From a checkpoint of a small transformer trained on Wikipedia.
Size: width 320, 5 heads of 32, 11.4M parameters.
Architecture: rotary positions, untied embeddings, skips across layers, capped logits.
Training: a variant of Adam for these matrices, 525M tokens.
Each number is 500 + 25 x the weight over its row's rms, rounded and kept within 0 to 999. Layers, rows and columns count from 0. Numbers have three digits each. The size before them is the row's rms in percent of the matrix's.

# gate: layer 5 MLP gate, 832x320, rms 0.046, rows 497-522, columns 160-239
# up: layer 5 MLP up, 832x320, rms 0.0456, rows 497-521, columns 160-239
# down: layer 5 MLP down (transposed), 832x320, rms 0.0428, rows 497-521, columns 160-239
gate497 101:509515538507491515504490541480549516491497490495495496521503521506486495449526510468526517496535540466502509508499491471505529481470523506520458455425436504498501534508513479493492520466511507510486470470472506556510495451515551492444506478
up497 100:489476508472461494502491506502470498500501506460537548533520484510518528505524498469506507499532452492502464547508463529515507502528524493507500490514514481555520460474522510498492456510443508529527538523550533464524575451506494534541504475
down497 104:486507449495489550517541511513486487520490502498485497493485505496463516488557503453529459492486530489493492516523500501501502452504485465481488552522539486489472508488489494502485489498591486486481544505511482530504524526511493521476500503
gate498 095:540543481504494505522521499536488470500487472526511458471505511486462479504508501522496508473543506492476477488510477540459550485491473546472499501509503509489493493497488521532474492480452543542519485474493486508452474523435509481506532499
up498 095:478477489465496511505508515502470482490518490469490501496499495565499506508499500489515514533494506476495491476478520499448524459488454519517506493496490505530514482483568516500494537407509495466494555481471483491567546532474479470499503526
down498 095:574513478510514471536475484487547490499503509493509477488489524486520461496520445508486513549503495467522477533454486466567526467537487513497513492547495542496489481474470479475540522524476473478498505479516472487504498494502482464499487490
gate499 101:504496500472489492487550516482558455509493484474506488507504512491522474440453520518494456516545469512480503498525508485509492504519554476524522506504505532521482491498435493474492500520454476507474522517467485510516470458496513521498516501
up499 102:498516519512490489524501500516488552478514509510478534530470477525523520489545509513478487554478521473475521489476516494464465541482510487483508492483496491524532494513524527512502487473487501500534512462500506499492488496496489428413521487
down499 103:473486538511498509517528493488518529503527530466521493516472497523479502465468507464514455474429519531468468508493466481520465535487501504465528523481476493490492508471528492462515533509501508537568483486504511497443509461464513508472551522
gate500 100:464515461520481508494524559512545516481488485495484543509495509545478498516470495493461479559483502489480530538498500501527473490508490469500461512475505514463507448494454544516467479513489478501506490460496462474468476501537488492477538456
up500 098:523521487487490497495508523524523539504502515540483508526533511509524483483495530475556494475504470482490520498473511463526540507488514497455511473512497481506535534543493495467475494518581455481497515462539527533511510501477564503541510530
down500 100:513477506493523474459532483493526506515490484484512519485497534501474541525498510534503505505492502504486488517476475494464491507473528479493475492484487536481492509511513507492499508476505547509489536546513483475503477523509469516494486509
gate501 096:498508471543464480512540523481515508454515510461466515514458521448499498544472517497496468509551492484489529504500486481558560488498474481503507477557518529529505508510494514545508531542531495459517445554551512489456493507512473503514507520
up501 102:476527487444525490474506477485499497483487486507496478522504515475465525522441464522435512513533461440532555441515465525495497484520526465496486450494521475498494515489512503486535536511484499530458525497520464489475495509508486526472495520
down501 103:499492515466477545522458555468473484467496460487457523537523477503535510507484447483533503512438487534508479538519536550514443540484475480476514532500504520518522496525483475537503581477476542468496497484526474500532543526510487500527498513
gate502 097:498491486486463483505478501487485523500525455507484510517512539505520517494458501506530495481500538548437513513514503460495503488533518478444487528530534540483486489463484520523495550522492474505538510501490523449521535487514533503518511530
up502 101:490480509535471523493471455471517511518476512458495495511492516476457491479487487524462488498510507494534551484524478491514563502474519475535544488473523479514474531523541513512519474516496509469463501464512502503476512523494493493492487489
down502 102:483486485455553528492562495497528500484526513539448507512484484522530566513493466498473534504532547521498525518490524539497543505491503483513529468483532486470498498457486522483467520477495498472480500529465502549506554457477530471511475494
gate503 103:484526519476535447487473536521492475531482463495480484501510520478479484481482491515432505539529497555523496504524487491469477495510527510520501451479499500455479490503507502503510509495511535465503523481487487497516487539496534502519478522
up503 104:516516521524527491499495507507524537468519513459517497512538499517537535509531464508492492481466448498487550523474504494529485509509499509485458503500532496474524470500488506465518534544482478476477539482515502468534548513531498534517495493
down503 104:514490493510487471517515461502520542470488468473499481509487504508490492505538501496491514495516500456459527481497527481498510551530474495505494516489481480513523565467563556463481495525486539470488506528500539514480529456547449532491541499
gate504 100:496492494530493464490537532534505512542444493504503487484524559501491491501509516494480444500495458491487502471498527493482519526512482492502521487512557506483507501481525488512486478541557551504471501537462510497485525509512508523454482473
up504 101:477530489543513511539466480492486485484496488483520490515510479517486478475488514484469493502476517478503519487494539505455483509507495498533530509484467482518488504514470515471476505531508480510507491503532516491474519466468558500526551493
down504 100:484521474498499440517452478490474510542512512493501500496491497511478535464512494487489507554502527516494464520498519481460481544513452535467507470498478508481527534487506470535501518503491536457445522490495531543523490539533536517489478546
gate505 100:449551511501482478491446509500526485460478496530511516492489492451535524500502476497504505489477531486456499489496505464479483512478497489480533441515485531461494504486499506483506508489506450531559560541534488514478500504524533470515479492
up505 097:501484473500510505529507541531485552504471509514516508526483528501499486468502490490540466533490489515501479489466450516553484502487503469495499516498488486521532500524482539493496460515529521509488494505515518496512479524506497513500473496
down505 099:485492463489508516480524473536503476509501508523492512477530468485511442509478471481505486514513461458485438505509445484460507489508525485476486466495549527508547524490504508514498442513489525504498472560470440486535498488508498493522497552
gate506 097:512508516513501514487501445503517490488479505519476505513505501500534479505497499497504514511499485460508476511487476512528539503519490497517476505538471527476474508441498515531538488495480550526493520528514475513527483511488481518515467504
up506 097:513514512506524489484486458542557511537489500501487498498511509499476445446483546500505520510528490477492530478520518482537480482465459464479492473461525530495538499474487476535488562467497485524476512463521516477479516483496484493482529498
down506 097:504512527505486490480511541538507507505482479532488508409462460485543503507495480465551477534476512509501445522491517491511507489453524512472492483493465506486519474486508532491509468481515480484499555512504510497492496468501482511462488490
gate507 098:486489474536505514543526458488480528506493525497471483529538475482500501508526487446519535520514495511492493480469522498488528501510505487514515499478548535473477512487518521527502488525519471509525502494481531471501496477499479498497476489
up507 102:502570530527490507500499507493478483472575479516495516475489517495537533513522482476482529494514513482517474475503503476505533484509507502501500526521504499475460508529443473506511493483505545499539441505463534467515506509491507501489530469
down507 103:521487510500528477493495501478496523432503524507503521512474496491455501523504472433526484499521505526521473527571516512492498489515516514470443461484494521488523492478498493484486528471493495489507482443471485529463475520500450499498535507
gate508 097:514459499526491520477508500518519508487537530502483514542494500438549477485509522488532502561483485456491489491472513587474537533504469507561487519553504505527489494466539493507491493504501494492485471516466527477508469498489539509515468526
up508 096:497493462506491479476510545500481508455493486486475514500503516466491505495505509529495518470489478486510510496469493534497515488507492505476501536516461495526503485473524515497546513520503500494487501498504498474516508488455481519477510485
down508 099:468484511475526489483494528474466505531508497503526506478493520519522484506560508485492537536510490530451460478503502472528484545497531470490480517513520473495483491456540516514525496482516461499486525479491498516516532550523498533511471469
gate509 097:502465483456480499538483436469496547510479552502546510521510496480560462504551526479539516478554524493482520520535513517492495511470490505475513467509480511492459525507508455507512451490519523511516515496495522465498518469525548459459497501
up509 100:499487526475495561530513516490527516481525448512508498586530504500477524457550472526462520488546522476510500492483466494475497526499492548487487496508482500524483423484499497515484488473492512506493518489510488470459496474487473493492441490
down509 103:495525513485518501532552498502551468499532490515509514560468517553484490514466535504500507477500500475468526479435501453521492460511469480479510546524545482499493511469506519530467521540484493486487508497516498498523528471510505496483478520
gate510 098:476497446526482488518523517505471469502524513509491514498518479545479516518473502505528466490488511520501499468494461506501495512483515507493479434493502507479490486481532490486494545490520458465521501487511436504508533477517542507480491507
up510 096:510486511523508478528492528463510464499485492515535468495444535487466490528503479477472507531520524542516493492449487518498552490536477465495508500476482509509501488494502477502462504494505527526497520470477482516524487503545512488496522522
down510 100:464463482505464504448492481505538568491477501497480514454536494485503490481498536463489511516527538489475501481467493530525513486539445505470467516507483468499500523473538483489479454528499498497480484519522492487498487530493507481535451502
gate511 097:502469535503507535493501510509479525503497524478502514478506494489512524489493500493463471524444444489488524505513444508514457424473535551498486484485510527495472495467519543491480503501495460524513524509497518492484515521511525507498528473
up511 095:519514506479500575484442498510485469482474552518505519471502525490578470493536488464491506499528542500507532432474502489523502527508462499471487510531504495503469514505487498494483498504436493504485521499507512499522454511480494526521490486
down511 098:506473496479478432518517524511530496536472482497479452525495474513474467475483480495481462481515459524457490514494532531498526465477557502485462487467486524484495539508507517491513532553466505463483479510492515526484502471511494511526477490
gate512 097:502511530504533504494485490509521497543502458478446493503463499498517493504453496515492507477500532571510517471507488512533526501433470484493520501532476524510559498521528486453529479469481521517478488507491511486510514484490467479501515560
up512 100:477477556502506411462502521486494515459518483477482492525523544543496539521493540501500491504513451499477485483560493479488547537491505534507542540527505473513509536526534476526474456505465486527459519499492516506494500505512459494493500513
down512 105:507473506528490517514470526513530473517464451496511505527505493510486501504506469493452483549509510477475515527510491547520454509547528513522493485482498484547503463481532528496531530507494513550442482504462489547525517504499505475514489525
gate513 100:491530530485470468497495543472478496506516513505528498498483435476467500480509502489500515509535462496499490517523528474527491446503510518527520503496543507508489509519451493466469485485484548514541495534497484446509488545562470536509460498
up513 099:515521493527462502462503485561522546491512534519535510516536482491505502517493490485512477473482507515489498514510553558484490484515533510479497484522500501456468479504462501519529509503505486523536503514487500510432476552534490502492484501
down513 104:513468549488508501497503526479515483504526492503500519522500454516491487453562514476465503511494474522476477500454492490530487511491487496506519478497473527536485487470509500476517527481501462502514489531445505504492486499456480471495478488
gate514 124:509494472499504487524482500476457495527500515508472453540513483524469504480463462465467483507497492466533487498543498532538453491509513521481460551561492499527508488513511520475506498432492531523474468495473515477492521477490484519540501486
up514 103:481488514456504534522495529480476463519521489467496527527492483506491497496469461480521486468505518462517510468521476518498480459493476492499534570499493486489482498493497530471509481512485496487518476505478514446520512496498517556514471462
down514 093:509482490478509517550504500489424423507536487479512509474524497557494507501448475470524500458484518472522552474528477525504496500523483483484512555505513458448480483538536482484490510478476510498482470515484487495483502531501489520505463510
gate515 099:522475513511492510508535501483501509497506487529487551521465544501477512493486502490538501533484452481473482514493508518484522438544558484493519489539515498492527518519498457479526518544485550487507510508490505490500464487508529478474565519
up515 101:457495496492514521481560541522505475464513438467464490493521497468486501498521519496465501499473504483501496532497502474495508501553492499535481498475479523504497484536477504485473482442478525468526488423517488466500468471521487519516496473
down515 103:469486515475487485537523556485526503452517496539523457443506520472522451540469525473474494506521489495520528505554486515510479511511512527505538485492501511488476514473477526502507557459504518539542482519513473459505543480522520522484488480
gate516 101:489521519523531512499477515499496487504488472456511494481535499476476526521509474499495508465505526463523521492511454487487510474527485459501527522507494504522482456462489521522517495518527491522530499479517542534479514508495563496504489510
up516 105:501503521489510501482447496497503451499495473490499483500523516506451509475559518512457501530509487477536489502500486555492481506505490486505505517513506523541491486502532522561481504523595489481553503514530495475504487477466489530466482479
down516 103:520462511486491489518553463502486521493532483540456484471519433520491484469525475520505539517554488485494495490534486487497501479510516451472492494497450432532469471505532495496519476528482530474499502509506499491468526479487495509498516518
gate517 100:471518479491474479481530481503523517475474526450465536486481497505512565485485530479503518500463486486493501523525537489500526475476490525496531477446483510530524506510490518508455483498531509497491468474473452484483502464522444486475506487
up517 096:454495555526515526484432553477475530522487508562500529446538491524516505476500508485525515485549563516508501536489525461499520485522526489506469494465493481497527480494527469529482473539493486473491507508477507481539540479503483541546494510
down517 095:490493496492510511472500486500516477489432517493515488521482517485538474474490539528540468506467518488504493493512444506488520500513493498488514558520525513481541551504493519485533464518507458527483477479495479505497467470504505481483493515
gate518 101:486498493521501530532496473492529460511476439485500503501557505507519477472482490470472491506537491478530473517479515539473449525480553470494534518526527530499548473486517548461505528496523544538528487507509528512516458485513495502517508476
up518 100:481467496467458482503510518511513431480501487533502535473471520475513511527489512540499512504492575502483496489479513513506476456465484501482521549468521460495431548476464491485534479498475482502524513488529486496469538485503528491523520523
down518 103:496514504514507504486538537493478492522484519495457562523550499474514565517496489466481523549483508497475498481517504531533510503485526521507536507498479494477495534519507541479510495502484532485497508509499464490480501489493522555490492478
gate519 097:512505514539534474515514493481474474546466526502497469518524494524506487522486515486520456484504483517457469514522519498474489463507492463467533564503490464514516526509518499500487524502540509512503550496490494484503486458492544449560531500
up519 101:508482530522500521513508535466473507466506500509512487508537509524496525455451484487503501527443463528506493502529491541460506546476542522484512480467506543479508553539498508502487502496489490481541482536515477501518523483525489545480495503
down519 102:446520500495500487475512465463507516501452485510522501549485494507463506526530506523482494410524522537565460473537478531530503530534439492547508532545445490460479504518495463489508451513494512508484508521473490527502453484546473514527495493
gate520 101:495500468489523490506524531456518483493528512518467534520468515536475505525444511462532505528468528511477511487473490466456463523497478470491491524490570498439494509534525499495537498497532522482482540541485511473494496507498497493458494484
up520 103:485482501519543492509474473478475476498505499459513503505479529465552497489505505583518487492550517520513499557527541466513492499493508549489527508475507452444534535529537471503513505468514480483477448478527470464512481510515508482509506503
down520 100:480533502452521508529506496503504509478552499538506501516479440514508505495531480489525516494508523497532484492471511505518504537517481498479484484467475468502495511507504495502480467469503467476509491477519462510500472521512531517522529507
gate521 100:501498519518491470532521548505552495492525467511530471466541471470466509507502508478539478515468520520492508492487462536456500532509509481479494473485484503539514505514482523510529509505543531503549495493463500509477481529510553493459474484
up521 097:469474492439526499485559495515501481478488473499487533565516491473531522433502513491472523494535515486464514515486524499523504513519509546525573499522519511482481440489518483528532479538516492503491485518475487470484526482505508535478494515
down521 098:525471464512513532493472491501493509490523476530508499491454512494521520488509512509493498503484514495473530489520500526500484498472493564465506493482495480435481520521499492452490474485519502529479531539490486579492478474483488468541518546
gate522 101:471496552525472495529552499527481497536503527507474507476559504497491534506519492533496503472532510507500491542464485483507483535467481518479520550534523494500509480497536543465507519499523510450464472522512471464500499465514498505482526499